From a checkpoint of a small transformer trained on Wikipedia: 9 layers, tied embeddings.
Each number is 200 + 20 x the weight over its row's rms, rounded and kept within 0 to 999. Layers, rows and columns count from 0. The size before them is the row's rms in percent of the matrix's.

# down: layer 6 MLP down (transposed), 1920x384, rms 0.193, rows 1040-1092, columns 0-63
# up: layer 6 MLP up, 1920x384, rms 0.181, rows 1041-1092, columns 0-63
down1040,111,185,224,242,186,206,202,167,209,215,181,212,217,169,188,203,190,210,204,226,200,197,189,187,193,181,180,185,203,191,189,212,195,192,193,170,192,234,218,191,176,192,211,185,188,206,193,202,211,203,206,246,196,186,222,192,216,193,184,219,209,195,190,178,235
up1041,097,210,187,193,196,206,169,228,225,174,154,176,223,205,212,177,213,170,199,207,242,195,192,211,224,203,152,203,197,244,180,196,178,187,234,205,196,221,205,199,189,215,204,180,166,197,211,199,190,200,173,208,176,191,166,195,222,178,204,211,172,223,241,196,190
down1041,100,194,194,199,149,214,219,193,203,190,202,196,212,195,173,193,184,164,189,197,168,201,177,205,194,230,205,182,208,219,218,223,207,232,172,195,194,231,206,219,215,214,206,198,214,228,207,178,217,195,208,189,194,200,222,193,189,231,208,230,185,193,175,234,206
up1042,100,232,211,208,184,192,220,190,206,207,209,203,192,222,201,214,151,200,179,219,191,163,203,218,179,204,171,207,173,221,199,195,169,218,210,227,192,195,202,185,211,178,225,173,194,178,213,200,213,200,184,221,185,199,212,230,175,202,208,199,171,170,196,195,184
down1042,100,208,203,175,199,214,214,192,196,199,185,205,225,223,190,173,178,166,150,224,167,221,193,180,227,178,159,175,175,228,196,174,202,217,233,198,167,202,223,212,186,189,251,198,212,203,208,195,185,181,212,196,251,225,196,191,163,192,218,207,210,212,187,203,229
up1043,091,204,183,187,196,230,217,212,254,186,206,163,209,208,201,170,203,188,208,189,177,229,204,181,238,195,214,196,211,205,228,196,201,199,202,164,205,192,232,203,180,200,223,214,177,197,203,193,215,170,199,214,174,228,180,178,178,200,189,226,198,192,204,209,201
down1043,090,216,201,196,205,197,188,162,195,239,198,225,227,199,203,173,191,173,197,237,204,200,200,230,178,204,179,233,230,185,231,195,213,179,200,202,204,183,182,209,210,188,187,195,202,231,161,204,221,197,181,199,213,190,208,217,202,249,198,178,183,208,198,184,209
up1044,107,218,199,198,191,216,199,212,219,209,221,196,194,235,182,198,208,202,216,198,192,217,195,212,214,158,214,183,170,189,215,208,201,180,239,188,207,205,229,187,208,215,221,189,187,186,213,201,175,166,211,171,196,219,206,237,196,206,214,194,225,202,197,200,171
down1044,109,147,219,208,166,216,220,210,223,202,174,194,175,202,219,184,156,220,193,177,183,211,213,231,186,226,228,210,211,202,180,185,237,212,180,186,213,218,185,211,219,203,190,188,188,224,207,198,217,208,224,210,157,178,191,214,188,217,222,188,140,198,218,207,174
up1045,098,207,220,206,164,195,210,198,186,196,205,230,160,248,208,176,224,206,194,184,218,168,171,191,210,210,190,171,189,204,176,183,172,203,183,193,161,189,191,187,226,180,194,190,189,214,220,161,183,232,218,225,182,210,185,175,185,201,210,209,211,253,207,207,180
down1045,100,207,184,190,223,201,236,154,197,150,190,199,208,161,227,189,206,179,229,179,193,224,194,166,211,236,221,226,196,199,178,190,160,179,198,206,212,182,199,224,226,180,191,168,205,204,185,197,225,203,212,211,188,181,236,210,204,227,200,193,215,220,184,224,171
up1046,110,180,229,200,202,166,179,209,208,180,208,220,199,208,193,193,229,187,193,216,166,201,189,227,231,205,172,245,224,196,246,244,199,207,192,196,172,212,200,188,203,192,193,222,195,189,196,171,200,213,209,201,187,213,188,200,219,204,195,189,198,218,181,204,192
down1046,110,194,180,184,197,179,181,176,197,224,206,220,157,203,195,183,188,185,228,190,160,211,190,156,212,177,198,179,201,205,228,216,179,232,192,195,189,194,198,198,189,195,199,196,181,201,196,211,199,196,190,211,213,202,192,190,192,212,207,205,184,202,213,216,187
up1047,096,174,187,220,200,229,151,192,176,191,211,170,209,223,207,211,184,204,234,224,189,201,205,237,223,191,177,212,232,219,242,237,195,230,196,222,211,171,174,191,200,149,184,193,215,173,211,223,202,199,216,202,221,200,183,201,185,196,197,167,169,208,201,171,188
down1047,096,206,205,216,235,175,201,171,189,210,179,172,148,185,182,192,242,154,202,208,189,200,166,196,203,213,188,213,208,221,214,208,185,179,200,176,203,180,177,224,188,237,212,245,216,236,172,236,222,188,206,213,202,206,186,203,217,211,173,204,214,211,205,196,225
up1048,094,178,181,192,203,219,216,216,206,189,197,226,207,189,248,229,190,229,212,188,196,215,198,209,211,220,193,228,171,204,209,232,220,224,213,175,207,202,173,200,212,219,201,209,175,226,196,183,192,231,214,219,168,174,223,230,209,215,196,235,174,201,163,205,180
down1048,095,184,207,207,269,194,189,172,205,219,187,198,213,224,138,171,203,199,190,191,223,219,187,212,207,204,191,214,187,184,180,186,189,206,184,202,207,212,191,200,224,213,196,186,178,218,188,217,185,210,201,157,211,165,187,206,174,195,229,209,193,194,206,205,149
up1049,101,222,219,240,193,175,201,200,195,210,197,209,187,209,193,208,186,224,222,206,211,188,194,222,219,210,174,218,195,208,208,203,162,194,196,160,214,173,190,197,227,238,179,215,220,235,183,149,190,203,220,160,189,199,174,220,203,213,195,178,202,200,207,218,173
down1049,103,197,211,200,205,236,192,200,219,220,205,177,169,181,204,196,185,212,204,210,225,183,196,224,201,230,199,202,196,214,184,196,197,191,186,215,204,184,234,205,203,208,223,208,189,245,180,201,191,197,194,160,235,175,215,206,215,234,207,210,209,197,238,171,250
up1050,103,222,163,163,197,194,224,234,160,195,222,181,201,217,176,193,191,170,185,208,226,179,205,215,197,199,162,220,188,179,195,217,200,194,215,203,211,185,188,207,210,231,204,207,218,225,228,193,200,204,206,240,204,170,155,190,190,192,206,227,201,214,212,220,218
down1050,112,201,180,208,235,180,183,203,163,181,213,218,179,236,186,220,196,221,193,169,216,195,186,208,213,218,189,211,198,199,208,178,251,214,216,203,210,187,202,209,203,206,159,168,173,224,210,185,209,198,209,219,244,165,177,191,195,204,157,220,171,184,193,172,197
up1051,104,198,240,215,206,194,177,181,212,206,183,248,235,227,187,210,164,188,196,159,193,200,198,197,215,183,213,189,194,194,227,188,180,166,213,203,221,198,193,191,215,207,222,206,220,195,193,169,196,199,193,214,202,210,208,181,183,169,211,211,202,213,219,209,192
down1051,115,181,234,191,179,169,179,174,195,182,226,197,211,214,198,214,156,174,236,183,187,225,190,201,194,207,146,173,170,174,207,188,169,169,188,190,235,218,188,194,208,226,188,213,231,183,213,203,163,198,183,200,188,232,208,225,210,192,188,210,190,183,208,177,172
up1052,106,178,192,205,186,194,201,217,220,202,217,162,175,181,193,226,196,224,184,209,195,211,228,186,209,194,203,201,196,205,218,198,236,182,239,218,181,202,225,219,241,238,180,215,198,145,183,230,179,202,206,234,191,216,205,208,222,198,213,186,206,208,158,200,223
down1052,098,220,197,180,201,194,199,213,193,205,211,218,199,188,212,213,228,220,188,192,234,219,184,200,217,203,171,196,205,186,198,200,205,179,190,195,229,190,201,213,182,210,203,193,225,163,207,200,185,222,188,174,226,174,212,201,190,223,159,212,182,202,244,215,221
up1053,098,197,188,232,192,165,194,208,195,206,223,183,191,209,232,202,176,244,213,197,236,184,183,198,172,203,203,198,204,169,176,211,176,186,216,225,202,196,231,212,177,199,191,177,224,234,172,204,161,208,222,213,164,201,197,173,216,168,230,208,212,201,192,225,217
down1053,099,229,215,219,187,204,188,207,209,176,188,209,178,223,168,215,195,196,190,195,194,171,205,184,218,207,193,193,202,182,207,170,207,221,197,185,196,212,169,210,189,233,198,192,217,205,201,172,188,219,230,162,230,206,202,210,196,157,206,218,219,218,243,194,165
up1054,100,222,208,186,218,212,230,198,201,209,216,189,248,214,190,242,201,186,200,220,220,212,211,201,201,177,185,191,208,171,219,208,196,210,188,197,177,183,196,168,167,159,217,215,187,198,184,191,241,198,189,189,203,179,199,230,202,185,170,159,204,195,241,177,190
down1054,105,193,224,217,212,210,222,209,208,189,196,211,204,209,162,217,222,226,188,194,200,195,202,207,206,195,172,193,173,187,174,203,169,218,200,232,191,199,177,219,185,223,236,225,190,156,189,236,178,211,187,208,207,206,175,180,216,210,212,183,181,177,199,203,203
up1055,107,193,200,174,201,216,225,206,202,212,194,206,191,193,169,194,194,236,205,252,211,222,189,198,202,213,179,206,199,171,218,206,210,190,181,187,184,206,193,190,220,170,198,171,225,219,192,220,198,221,203,202,203,197,207,236,205,208,195,229,181,215,205,191,204
down1055,107,181,191,219,209,205,211,182,209,162,224,182,193,240,192,204,182,196,191,178,176,206,201,217,195,228,206,209,194,170,207,226,206,212,179,167,198,227,205,223,254,172,189,232,191,209,191,190,187,172,223,212,189,181,200,197,214,211,227,202,210,208,193,205,197
up1056,083,216,180,181,217,217,194,186,199,213,213,195,207,200,229,197,203,172,214,184,202,230,217,200,196,198,194,206,205,177,236,186,233,184,191,201,240,188,192,212,187,227,230,175,210,179,204,195,237,188,200,216,180,212,204,227,216,206,222,197,193,221,197,184,201
down1056,081,189,213,207,195,164,204,194,196,188,208,140,167,215,194,200,227,193,198,226,180,210,199,200,228,192,220,155,236,207,180,210,192,217,225,170,184,185,182,219,205,199,216,201,185,200,212,187,184,203,200,183,195,233,164,193,158,186,194,191,191,177,207,200,191
up1057,092,250,218,204,196,195,221,200,223,239,204,221,208,198,205,178,226,205,218,181,194,203,193,212,159,236,158,210,226,220,208,252,176,201,219,198,232,183,208,165,177,188,222,188,211,206,216,214,181,176,210,199,230,203,193,211,239,227,224,196,179,196,216,197,178
down1057,098,218,202,205,201,174,196,201,174,189,216,195,215,207,168,219,218,198,218,186,175,184,177,207,195,195,225,224,193,236,224,177,198,215,216,160,191,214,147,183,229,193,225,174,181,234,211,199,178,222,181,203,187,238,207,167,164,246,151,217,202,206,224,189,180
up1058,088,179,198,184,188,219,200,208,222,207,232,197,182,185,197,239,205,185,182,210,204,222,164,205,185,214,190,207,220,205,230,171,217,209,190,203,196,241,199,217,202,213,199,194,246,193,203,204,187,179,202,201,215,198,172,161,201,216,183,225,205,221,198,174,191
down1058,097,173,212,189,182,150,225,172,178,222,159,210,212,208,205,210,228,194,203,191,209,200,193,215,221,187,190,205,204,163,205,210,197,223,202,184,215,195,168,182,194,193,207,219,214,199,189,231,184,229,189,226,192,183,211,185,193,242,211,209,202,210,227,209,207
up1059,101,246,212,194,173,199,216,175,199,184,179,178,202,214,230,203,195,240,222,210,187,158,206,205,195,210,213,183,172,214,203,202,218,261,191,197,171,215,190,221,214,231,160,206,188,203,191,187,198,158,198,170,204,200,176,202,191,210,217,224,210,190,196,194,211
down1059,090,183,182,189,228,246,183,211,193,209,213,235,173,192,214,218,212,208,206,216,202,181,216,204,171,198,223,227,210,221,181,206,232,218,222,204,196,206,211,206,191,165,205,215,212,191,189,210,184,228,170,173,205,225,198,188,202,215,191,197,225,211,188,211,213
up1060,099,178,238,193,201,219,192,216,190,205,201,214,178,195,224,206,199,218,218,220,196,214,208,184,182,179,211,210,235,232,162,166,189,220,207,198,169,212,195,180,258,184,190,172,211,224,187,249,174,216,189,195,204,179,181,218,212,215,203,191,199,207,202,203,203
down1060,099,210,209,208,194,211,185,191,190,185,222,244,199,217,181,186,182,197,207,237,225,234,214,191,191,158,209,235,177,171,193,178,239,238,192,209,196,172,220,197,216,185,202,192,214,210,198,206,175,177,210,193,204,188,212,167,174,197,189,180,197,221,178,225,196
up1061,103,211,186,224,191,175,183,195,205,193,186,222,179,183,179,229,232,184,206,194,245,190,204,186,184,196,205,197,171,150,223,230,176,204,214,190,206,185,201,185,229,176,221,224,212,218,207,157,213,202,192,196,201,190,206,201,185,198,205,194,190,179,211,161,194
down1061,105,185,199,223,204,215,195,192,216,213,193,165,215,196,202,211,206,214,185,200,220,192,206,181,211,219,185,228,174,187,220,225,153,205,171,198,176,208,158,194,200,175,202,173,203,233,213,175,246,212,202,219,183,203,194,202,179,224,205,207,165,184,203,212,207
up1062,101,211,196,192,189,134,182,200,193,197,202,208,160,221,218,219,186,222,187,221,176,167,193,226,215,202,197,189,213,206,186,207,202,198,187,174,211,194,195,200,196,216,213,203,205,200,194,218,184,213,231,181,225,174,203,210,184,212,196,173,142,199,216,211,195
down1062,103,172,183,219,221,172,166,179,166,211,186,188,185,229,204,211,192,193,171,220,203,202,214,216,198,173,206,232,231,167,219,175,181,197,237,206,175,220,152,213,212,253,154,171,208,199,204,203,193,200,190,209,213,203,179,186,205,199,206,182,201,192,209,168,204
up1063,098,233,231,185,226,194,205,214,211,173,199,243,171,186,222,186,249,198,199,173,193,193,196,208,187,191,206,228,183,162,207,207,198,223,233,225,193,197,172,174,234,209,182,172,204,196,176,215,189,195,219,153,193,188,188,190,185,201,201,209,200,241,218,233,184
down1063,099,214,179,187,193,172,187,183,234,211,169,228,199,176,243,224,204,214,201,203,226,195,197,195,178,211,181,176,231,164,191,218,177,178,202,202,226,178,194,211,211,204,211,185,221,195,189,210,220,207,220,203,214,198,218,235,207,168,206,208,172,199,208,175,239
up1064,108,208,209,200,181,200,171,216,207,196,242,199,194,209,178,201,174,226,188,222,215,201,194,202,240,210,202,145,162,188,202,233,193,189,233,235,210,196,179,184,237,219,158,166,153,196,201,188,190,197,173,185,231,202,215,192,203,177,189,185,217,209,191,179,228
down1064,113,217,213,178,205,176,166,192,174,206,204,189,204,208,220,202,201,204,205,254,229,184,221,186,187,203,203,153,208,203,202,198,184,201,192,215,215,211,225,209,185,228,210,175,184,189,214,225,215,167,207,201,218,164,211,183,220,185,179,223,251,207,194,203,236
up1065,103,201,218,204,205,212,192,228,182,184,173,199,189,213,178,201,205,185,169,179,166,192,189,208,210,206,200,228,188,164,198,172,220,199,212,240,210,192,231,217,207,221,186,178,197,175,181,187,223,183,182,184,175,185,174,170,212,193,192,205,191,220,203,170,199
down1065,101,190,209,217,202,203,210,211,222,239,187,205,164,206,216,209,220,194,218,222,200,196,221,219,193,188,221,217,194,207,168,210,238,189,199,200,182,221,236,165,205,239,185,205,205,185,211,171,218,223,204,221,159,175,206,249,203,203,187,204,201,190,184,231,196
up1066,106,207,179,185,181,180,179,235,197,200,203,200,227,180,220,220,163,197,197,180,188,209,175,224,192,191,243,158,177,153,171,234,209,235,153,190,174,216,232,203,250,188,189,207,165,193,184,227,200,193,174,219,186,230,172,207,169,187,218,193,190,221,181,225,211
down1066,105,196,203,211,196,202,147,235,205,178,214,172,201,193,167,197,241,189,204,154,209,209,147,213,219,220,219,233,193,214,238,207,222,205,178,201,197,210,202,210,189,204,190,197,164,239,209,187,198,192,207,177,190,214,202,209,180,231,190,185,184,183,234,232,183
up1067,087,157,188,191,193,215,191,205,228,204,207,201,207,228,194,210,216,184,199,226,242,250,186,211,187,219,188,201,205,218,225,222,201,142,192,217,183,205,180,182,213,190,157,178,222,201,199,218,232,190,212,215,195,169,207,220,194,209,225,179,206,215,177,202,209
down1067,069,180,205,222,222,234,203,215,191,166,231,197,226,206,195,190,211,235,182,203,223,177,192,181,182,201,171,211,185,225,185,207,195,206,218,203,176,186,197,215,205,186,205,177,193,226,218,184,169,247,231,138,205,245,215,193,174,184,178,215,176,187,196,232,191
up1068,090,228,210,198,176,237,211,186,195,179,218,197,201,176,176,208,201,191,193,247,168,189,161,203,155,164,195,204,189,176,190,223,197,177,193,186,184,185,191,216,184,238,203,202,188,190,242,184,218,181,181,201,166,206,176,227,192,218,173,208,188,221,152,180,208
down1068,089,179,197,190,188,215,177,216,202,193,198,216,210,208,200,187,205,165,217,198,196,225,180,169,207,204,201,193,185,186,202,204,187,213,179,233,183,208,192,228,228,175,220,215,246,178,196,186,180,216,220,212,223,220,182,221,189,207,210,197,232,182,186,189,205
up1069,099,169,217,235,217,183,195,193,185,171,193,212,204,193,192,205,174,231,196,208,231,224,211,211,194,190,199,197,246,168,206,197,204,193,241,204,213,212,211,209,180,183,200,204,248,196,195,196,222,210,177,185,161,177,259,191,173,201,185,160,184,207,165,241,191
down1069,090,214,200,188,176,204,184,191,175,200,206,185,186,170,200,188,217,175,210,207,185,208,209,197,237,206,212,186,175,224,225,181,192,175,192,171,183,214,162,170,195,178,213,203,151,193,254,192,187,190,199,198,201,218,207,218,210,151,169,228,221,170,221,183,197
up1070,094,186,214,184,226,222,197,155,230,186,161,196,220,199,196,198,243,194,193,232,224,177,198,236,177,157,189,212,187,175,214,206,223,184,182,174,176,168,160,156,215,201,210,175,202,165,180,246,184,191,180,202,182,221,190,196,192,224,192,176,210,196,226,222,191
down1070,106,227,178,236,162,195,206,186,193,212,190,207,172,205,186,187,209,208,179,197,205,198,214,162,212,206,195,216,243,205,208,173,165,211,187,188,172,200,182,161,217,223,172,198,196,216,182,188,217,229,215,199,208,201,189,222,207,197,199,207,185,203,182,222,211
up1071,100,165,233,213,204,163,194,202,193,197,196,205,201,207,216,214,169,193,210,178,163,205,203,191,198,211,203,188,223,193,200,186,224,194,170,159,231,178,216,206,186,144,223,201,199,197,223,194,200,189,240,201,208,175,167,222,196,205,208,182,194,236,235,162,235
down1071,095,198,181,197,223,174,191,220,207,196,198,206,195,188,210,187,196,200,213,191,203,211,182,221,165,222,208,200,251,190,207,176,186,242,221,218,188,188,195,226,215,212,179,137,216,217,209,225,192,210,187,195,181,180,175,194,188,230,223,189,222,213,203,185,200
up1072,095,161,216,184,197,224,200,219,223,168,205,214,238,206,169,208,239,207,226,161,183,223,195,150,212,238,218,222,172,216,216,201,187,219,221,172,193,221,151,196,185,171,206,219,180,201,185,201,208,213,209,184,210,187,218,208,206,209,192,194,190,228,190,237,213
down1072,092,209,168,197,159,209,203,186,213,173,200,178,185,196,202,229,206,207,180,220,233,200,208,228,185,216,223,221,225,168,209,233,173,216,179,229,180,193,177,183,177,188,173,175,201,188,211,213,187,188,167,194,164,191,193,203,181,190,210,194,191,203,214,204,201
up1073,104,238,214,198,199,217,194,190,191,183,189,184,205,200,216,210,186,234,208,183,207,232,231,222,221,172,184,204,180,205,207,229,190,207,188,204,200,194,187,175,228,224,195,206,260,172,174,183,207,212,190,184,202,190,205,192,199,185,220,222,155,192,224,185,212
down1073,110,215,187,176,202,186,210,247,193,160,216,213,223,202,213,202,215,225,200,190,194,129,202,240,185,212,220,225,197,192,221,186,221,205,209,193,221,182,196,191,204,192,176,212,221,203,209,215,208,182,180,201,205,234,253,224,180,216,223,189,182,218,197,179,173
up1074,084,195,192,194,205,220,172,179,238,206,190,201,231,175,191,180,206,204,160,211,227,193,167,191,197,199,180,194,200,225,197,165,174,179,217,208,215,219,184,215,233,192,217,226,234,199,206,213,196,190,197,167,188,170,239,202,209,186,189,205,186,197,201,205,192
down1074,074,198,183,237,232,201,194,220,181,211,214,190,218,224,191,222,223,184,211,191,186,195,250,196,193,182,224,185,196,196,209,225,186,213,185,208,209,181,189,235,195,227,189,170,196,201,197,149,173,203,193,187,195,233,197,202,168,217,212,217,216,223,225,197,180
up1075,091,199,196,197,192,224,203,207,175,226,164,217,189,188,199,233,232,247,197,197,207,212,168,178,199,204,205,200,136,214,162,202,214,210,202,159,165,206,193,188,201,192,178,214,167,161,192,188,198,199,181,183,223,199,199,185,197,198,203,202,173,209,226,180,223
down1075,096,210,177,194,243,208,182,201,213,181,228,203,197,221,186,167,237,200,183,208,187,196,213,202,192,225,227,209,207,185,205,199,178,197,205,198,208,220,172,209,161,203,167,206,182,179,189,225,240,179,197,158,208,208,230,203,204,173,207,201,207,179,219,227,197
up1076,093,215,205,168,192,186,159,178,193,193,235,205,196,198,173,166,200,204,201,204,213,168,192,221,209,238,175,164,234,198,186,227,200,149,188,201,209,231,186,221,212,229,213,215,208,180,212,173,208,205,204,211,211,217,199,209,213,176,208,182,184,196,198,245,170
down1076,098,196,194,199,219,226,229,236,174,222,238,190,181,186,167,218,185,204,206,204,226,223,179,203,193,213,222,216,181,211,202,172,209,209,179,227,216,165,203,220,213,223,197,174,211,184,218,185,182,199,193,181,180,190,192,197,179,240,167,195,200,205,195,205,206
up1077,096,180,205,229,174,218,195,225,203,212,213,202,224,198,197,185,240,175,181,222,181,218,213,179,212,196,238,207,195,179,234,213,207,196,200,206,230,211,180,215,231,223,200,209,182,207,167,186,190,194,213,167,184,163,189,216,170,216,154,236,209,217,246,213,233
down1077,108,215,174,213,207,173,193,151,194,200,197,187,201,238,197,197,210,191,193,191,166,170,166,182,186,196,189,214,165,193,181,193,203,171,191,187,202,180,185,226,208,217,216,196,214,244,234,190,231,188,183,215,212,204,179,167,197,187,207,177,242,203,204,195,196
up1078,112,177,210,205,195,185,162,225,189,222,205,202,242,190,193,197,190,204,221,196,209,226,194,193,196,241,226,236,186,167,152,186,190,183,164,201,223,187,194,191,187,188,201,163,209,221,184,197,190,217,232,211,173,195,199,173,242,213,236,220,179,177,182,191,207
down1078,114,162,196,173,196,194,210,218,235,206,184,215,213,188,195,222,223,190,207,220,164,168,224,190,197,187,200,212,193,184,171,202,192,194,141,213,180,197,179,185,213,198,200,194,193,228,215,194,227,218,186,196,194,172,188,177,199,209,211,223,167,222,177,196,223
up1079,090,192,216,191,187,188,241,172,204,189,211,210,231,186,148,222,178,204,184,205,186,197,200,197,199,174,222,171,219,199,165,201,178,204,217,246,201,214,221,201,210,204,201,188,191,213,200,203,201,190,170,214,195,187,198,235,224,211,177,218,199,194,205,256,180
down1079,090,206,164,199,212,223,177,204,166,224,203,206,229,219,245,190,213,195,217,189,201,214,186,211,181,189,212,195,173,231,234,230,204,203,170,212,209,183,211,234,231,156,201,193,198,186,221,186,184,177,218,220,234,203,171,217,225,154,186,202,207,213,223,216,233
up1080,101,202,237,233,194,203,204,198,200,191,183,200,212,197,177,181,217,209,239,219,237,237,224,195,210,179,192,241,189,236,190,218,233,200,156,162,186,207,203,205,191,236,175,211,198,214,206,206,167,218,204,182,192,190,192,228,238,238,201,196,194,226,190,204,188
down1080,097,206,220,198,198,207,203,190,201,208,200,197,177,208,202,196,210,154,208,181,196,243,207,218,175,186,220,178,178,187,191,231,202,194,195,157,204,223,194,201,186,179,186,188,211,193,174,261,201,229,192,194,221,180,195,198,210,214,243,196,232,203,176,220,201
up1081,102,180,188,216,215,190,205,190,194,198,192,200,196,189,211,208,217,196,232,211,191,186,220,186,245,207,210,206,190,209,195,217,214,210,188,190,238,217,213,196,211,190,214,164,196,162,213,237,210,193,183,198,253,217,154,174,189,198,188,211,188,225,219,193,163
down1081,107,218,196,216,186,194,187,164,213,229,192,208,151,219,213,208,218,160,194,209,169,186,260,200,211,215,215,217,215,215,202,217,185,170,216,200,252,219,190,225,193,172,205,172,176,200,171,199,191,199,206,217,190,208,203,194,203,226,195,215,194,194,202,220,178
up1082,105,192,159,203,194,197,213,205,174,169,231,165,169,208,202,232,193,229,158,169,190,187,147,203,206,201,187,189,217,243,215,185,218,230,180,227,220,200,205,186,199,196,230,221,184,227,182,198,186,209,185,209,177,207,186,183,216,204,196,193,181,193,186,209,182
down1082,107,191,202,204,214,207,172,179,220,196,218,230,220,207,186,219,204,213,222,218,166,194,191,236,209,211,217,167,218,226,204,180,227,199,223,212,204,229,199,189,213,178,195,201,180,206,226,204,215,164,208,174,216,180,200,244,215,184,220,185,223,201,213,157,175
up1083,090,189,215,192,197,174,170,244,230,202,187,187,185,193,214,195,170,224,202,196,183,228,233,224,197,240,200,210,214,201,214,191,174,190,207,188,203,241,210,173,187,200,207,234,213,226,184,199,177,181,225,171,218,162,174,208,236,217,220,227,185,211,204,198,166
down1083,101,201,206,223,228,189,195,193,187,211,185,156,187,208,178,198,227,180,227,209,182,201,169,199,177,196,192,218,173,189,177,203,202,202,200,191,208,200,208,188,194,199,171,190,214,222,206,219,205,224,225,191,192,186,225,235,193,176,204,202,219,219,201,185,178
up1084,108,199,230,188,157,185,184,226,172,212,199,205,204,182,186,210,248,186,188,189,188,219,229,195,178,213,239,200,191,215,236,183,215,209,180,185,207,200,168,208,226,222,206,208,196,238,193,236,187,191,213,214,198,219,176,174,189,199,197,184,219,182,175,220,202
down1084,104,195,191,226,205,219,165,171,212,172,196,145,204,183,237,200,190,194,189,177,163,197,224,204,224,225,233,210,193,197,175,234,237,160,226,227,198,219,205,210,184,194,193,223,171,207,240,207,216,195,209,173,189,210,236,176,196,216,222,152,215,196,184,178,166
up1085,101,186,211,204,164,193,179,204,193,196,207,223,195,204,183,219,171,228,214,221,174,170,209,190,248,194,221,186,198,191,179,240,218,192,186,183,218,218,158,183,198,185,211,172,202,179,192,201,229,212,193,196,189,211,192,188,203,210,239,224,237,153,213,172,211
down1085,096,180,202,208,199,181,191,209,204,212,175,200,193,197,234,238,202,208,214,221,197,215,172,195,207,212,201,197,231,206,155,183,206,193,200,199,214,241,210,206,219,181,194,252,207,247,184,225,196,193,233,223,180,221,217,213,195,231,204,217,230,208,204,210,219
up1086,099,211,230,206,186,233,204,196,197,184,202,218,192,219,194,183,231,232,180,181,200,217,193,203,235,205,192,196,214,206,205,211,197,207,184,215,218,211,169,204,200,200,211,188,147,212,240,196,194,205,190,229,216,204,184,216,191,190,200,174,166,191,219,201,253
down1086,111,214,213,191,201,173,201,198,195,188,212,206,212,192,216,240,191,182,206,191,210,239,216,195,156,224,135,185,191,187,186,190,199,198,232,222,195,182,232,205,182,230,205,230,178,181,202,219,169,178,190,240,188,214,177,189,219,212,218,174,200,197,169,185,194
up1087,108,186,214,192,175,196,222,211,196,191,195,209,200,213,190,240,193,198,226,227,176,202,182,232,223,176,206,148,182,203,219,174,178,206,213,152,215,227,230,221,192,178,204,198,227,198,171,212,143,200,202,157,201,196,213,208,208,194,219,199,180,197,205,221,172
down1087,102,226,184,211,175,201,199,201,203,185,208,186,209,204,174,234,185,199,232,182,206,199,185,208,195,217,218,212,205,197,207,188,170,199,181,215,205,194,199,188,207,190,233,210,207,195,207,220,176,245,209,186,188,191,191,196,189,193,163,221,178,211,152,184,203
up1088,096,178,202,168,205,216,166,207,207,224,185,206,209,191,193,209,192,212,180,169,174,196,184,210,211,192,177,159,232,220,210,168,216,198,176,180,237,184,202,225,195,189,228,181,218,224,171,207,173,228,191,210,219,214,205,187,171,194,175,203,202,213,214,190,215
down1088,099,194,197,189,215,173,204,220,188,216,201,186,198,187,183,199,202,221,154,181,199,194,153,159,204,202,182,201,163,193,183,203,190,172,214,191,209,169,214,243,175,203,169,194,203,174,166,208,204,215,209,203,197,229,160,186,203,195,188,180,220,179,205,196,174
up1089,101,215,198,213,177,208,215,220,179,169,194,189,237,174,194,223,210,222,202,169,166,204,214,168,186,184,163,217,182,174,215,240,179,197,216,228,199,206,218,195,213,204,181,225,199,169,203,145,185,225,207,185,171,245,209,221,196,195,252,209,183,189,171,204,228
down1089,104,176,207,199,160,213,200,207,192,214,218,205,169,231,212,226,221,202,184,231,210,216,226,233,209,222,214,222,186,169,174,202,181,216,245,213,212,181,185,198,209,209,181,224,195,172,203,166,224,202,192,222,193,192,216,200,158,198,213,186,218,181,161,219,197
up1090,106,182,211,194,201,203,172,215,207,184,203,181,190,188,180,221,207,205,217,192,217,221,216,171,169,192,220,241,213,190,188,187,188,192,178,186,183,209,202,205,166,235,173,203,196,199,219,186,227,223,200,208,211,204,222,185,206,217,233,226,178,182,188,207,193
down1090,100,208,218,202,178,206,229,241,184,201,200,186,215,213,189,176,228,171,229,190,208,217,183,166,187,198,185,198,189,196,195,177,206,217,205,180,199,259,160,200,223,197,221,211,212,226,176,216,211,188,173,189,201,182,219,176,170,199,179,167,184,202,211,201,201
up1091,103,177,218,233,200,179,190,231,217,209,194,182,200,208,168,223,185,212,216,172,171,192,189,217,218,188,166,216,199,208,165,190,190,194,213,193,218,177,239,182,209,200,243,203,186,196,205,210,161,207,180,199,194,235,163,213,178,201,209,181,193,174,204,217,170
down1091,097,215,207,199,247,201,216,189,163,201,226,220,222,199,201,217,179,251,185,174,215,200,203,253,174,204,205,248,200,222,210,144,192,243,196,199,209,193,215,183,225,245,187,227,211,203,211,208,216,191,230,205,212,167,230,173,188,231,204,213,208,237,205,200,221
up1092,100,199,209,204,174,207,167,207,179,192,209,207,204,198,246,191,206,230,188,186,179,229,201,219,200,181,177,178,202,189,154,216,181,206,219,165,170,203,242,181,187,205,208,168,201,196,161,182,191,178,192,232,219,184,188,189,195,193,216,211,210,193,184,212,184
down1092,101,210,200,154,209,203,206,210,195,208,200,207,194,199,196,193,177,218,266,217,227,226,179,190,175,189,206,213,184,209,185,213,190,239,223,214,212,154,174,204,204,181,241,169,209,161,180,185,198,188,207,201,201,200,174,203,193,161,193,146,158,210,257,216,213